Weights of a small transformer language model.
Training: a variant of Adam for these matrices, 152M tokens.
Each number is 128 + 32 x the weight over its row's rms, rounded and kept within 0 to 255. Layers, rows and columns count from 0. Numbers have three digits each. The size before them is the row's rms in percent of the matrix's.

# layer 11 MLP down (transposed), 448x160, rms 0.0698, rows 260-265, columns 0-159
100:132119158100128125085130143074077136095125098096181154229181142125109096138096149100132101105104191148085141149071174137140158105133137116146112065172157149128108122119153148156091132053170130103108085147193112114141132139090149144116159135151087122194151165099137130103142081148131128160131111130108117175121116114162145150132152102113159074180124111165159113139109138123193111164151168175102108055213135144125133208078109094123064107103061107088144091146167108120116139118072119
102:121123149146186112149123110154141116146087134179125143059122174167116122091100102182169128098154155146104170107133154114125109053142154044131080160164116122128106186184110106098076095108180105114190125176118116155115116150076065139127142109074147192114106112138051131122106119136174133126124126190158127120151115096138174115161118108183151122148117108199141084168070123112129129126114091157152175091136153139131160133138158087156115152113072082070185156167113069127126162116069133
102:080156193165112149107087084080141114143104167127149153176112124071121139146126150168078177143141105121138099170126133129149186125149137157149140151104193166163124165095140108129168173121099168107117150102118145093131143138121064144066132137149059128121148139113152140151083115185124119064124111095090117151157091099182100141130153177095155083130110161176120089128153104198111132136094089079134041101088065159126145148076109126101095172197130103074134148097173140112085164148132184
099:131164100182099195131137116151115110121114168131138081099138122131101135151064162157152156107160138111106115160156082120144104090115124100120122151110161159159155108040128164089069151074077128178134154143106165137180117164086151071151072117215167217112111172090140052138136121139133125105114134150142116140137094122127113169165145127200165188140192081174088145131127092124141126152117057126136107095087104137104176101104117159055114105116102099127144083157115136139126121086153110
103:182103108154120139139066121144097145203114060138151174173143118128059096183121090124120122126128060109099126148098151143143155127143137133162123097199166135114157071156195135114020175175129129168173112131095123093137147117098128160111076095073179115138155133143149178149135120165085088141115162097098142114142131160098152122079110159096137140159038138107128088111111148172115160085093147079112127110130146096181092143104132120181137129098077147140154127157179123154097146089161153
097:152153108117120153121152139124149118154104148134049095067146074190145187134109142079091154156104149089104171143164141125090123110178149144091149145147152129176120101116094125104125100177100141103072131136145150090178129163089186099123164124139116096195141128168105157153113112100103139158110150127124129135125139206085146168144097160185077170142156137140098159118127122185076124130118082114165092110153096129125114176103123108149097173142104120086048081036144207070145085135085123
# layer 11 MLP gate, 448x160, rms 0.0809, rows 261-266, columns 0-159
104:151141135125065121119103120168054151169117117107118156093080120156124155110129074074112122140166205156158174104216158124086114067184113127115168106134126163176113100088175108136111127145181139134103147148131198166082135099102125083150124157142162125147125141040116130156133095132114113138135119109124076112165076143099156106157180177151092048167130113136189122129092099169103096135139122120106093134116099096181133139120098116082123166161182183072133142083146155090130094109161106
104:151173056158113074143113086182089083119174111123105155094184185150136154097091108116145168155170180100108130072131118167094218128128096127100108103142167147141155173092124073093110090174153089137178126149148148061134126119083107180153187111086138098143092138100152170138119122131123162084098108123138151114115105159102123160143151155069150073100094137106147116142124175166114143151102167164130129106194121128120143117070064067135122167101143130099148151065097158123146112167147183
094:188181108100122110109136147092186080104115140162150175108152113086104095135104110104158062102131085154165165110123118073094163141112145116140099124098090110155074110180096201118118132179185124144149148150107186120166108112101112150105155101134139115101142076129184147182101148146163108187128165150097160128122173148155151116071108186085104091118101112135160089168138083150128163168131135120150099098080106130123112070085170141123187096186099076186175109109116105148208123146112096
102:086139120109158117053137145146156158127067098111120122142106191123035133110105096153130155105124142118152162040142109176160153122136104122119146168128189131127137067084156179128109123149117140097129029138095152120144175157168197099169095182106137123151158165110163124156093113150067109104140111141103167103150118090116170105139158149088051156097090148118113132137148107098055123165125139120110153099103125126227170139096138098150098170137108088155154119158133086112085148104134107
097:193158138061143131178118140177126146128112130134118131133114176197137141056079142068051148093081148144147153116096158153065166115122053139120108114175145122111125111070142060143113141145150123098136130209181132151079151169153098082112108095116098177150119112132096114167094142113123097164094135172139105111164079132111135075122146178092147124135099137152127096141123085125124114165145123145125189107055202152127154167109169180103112125055150160111144120083109106129145090133103140
103:137124100158167137160090169138102164112052169161073082081166147095090181075101133113138099114112193151113122113114122108138137096077135128142122186106116150103076117194076133150085105191143120176165151171147122132091130124123066112202135091133115107141127089062129132156150150096096111172204132121131164121183139080114102133104140137108116111142152187141122115194155105086122160152104109094078110184132134222100145061149099126117138124167156087099154122148103089123140155128148115
# layer 11 MLP up, 448x160, rms 0.0757, rows 261-265, columns 0-159
103:117088121092109115151185113078182112172200078107163087143095103111130096127141141217087106117153093062153145149149144127171095143114069127085082124123161111128123150161089076078136203117135050092159073079127145160118138154096149117119175155122132078109119149084088127154114130122114151169131105135067086150161158140114153140101170124140139141131143095163108111109140189119125122056131200096162144120128132092086142133152111167137140183166188144163135141048157137103151148129109133
103:142116136160124092156107134130128178077115105130149148074101126166088106091149173076056158117130086110090057109146157088168099149158111137153119128077186107095132102076114149139117167153112136130090143218117104093162125188091154138212199161156115129105191180107137154141168136122104148080109128144115134157153127156108131193119150155143139102138098085084144092119107124167141154094110157083143157053167111102168086120142076152088143107204117087088171111115141128120103089138134142
096:132113162118148144112125115122174146118131102111091095083127074119167137046160176146095111118152131104173137126142110130128060137125146133127110090149068157176139160138141146186088169134141153073102160081208096139083127111130130158101147164100105101112065107147100147131160118157140063145072087101155116102077164162111133156124143111109143153135084195089044135122120148118087132167119154174149157138192162137134096175100123101168136107103155087098164108146186112157145188217154160
105:114115158110185114100184078097166094113179132117105089127115047049123171098168142194153125053154134178109125154114132149135134157077131127192149116157123090107086081109151094096160179152106177102114043117175147100124087153123128153120149151131107104166085162116107105110111081123131142152154095130111157130153144101147089156205138099121150116118106134146189093100137139134175168145181124136153094168140115147125060126170148161099155127204117078111151132126125066128099140163172150
096:155121154145136128154152133161094137106125144173199162132142128151117140085155073049165148119144140140152092092118157129134176086066091077156150125091183172067103133135175173141118158110138132140193146059175143136105136084119120170100123165119158102103106119177124107130104093131142133104131079113194092151139152063155104082119122129152113118124123152133150126106142087079129087216127133166095074103130142127173142103135183138092166104080138113094182167170087133190130176100125053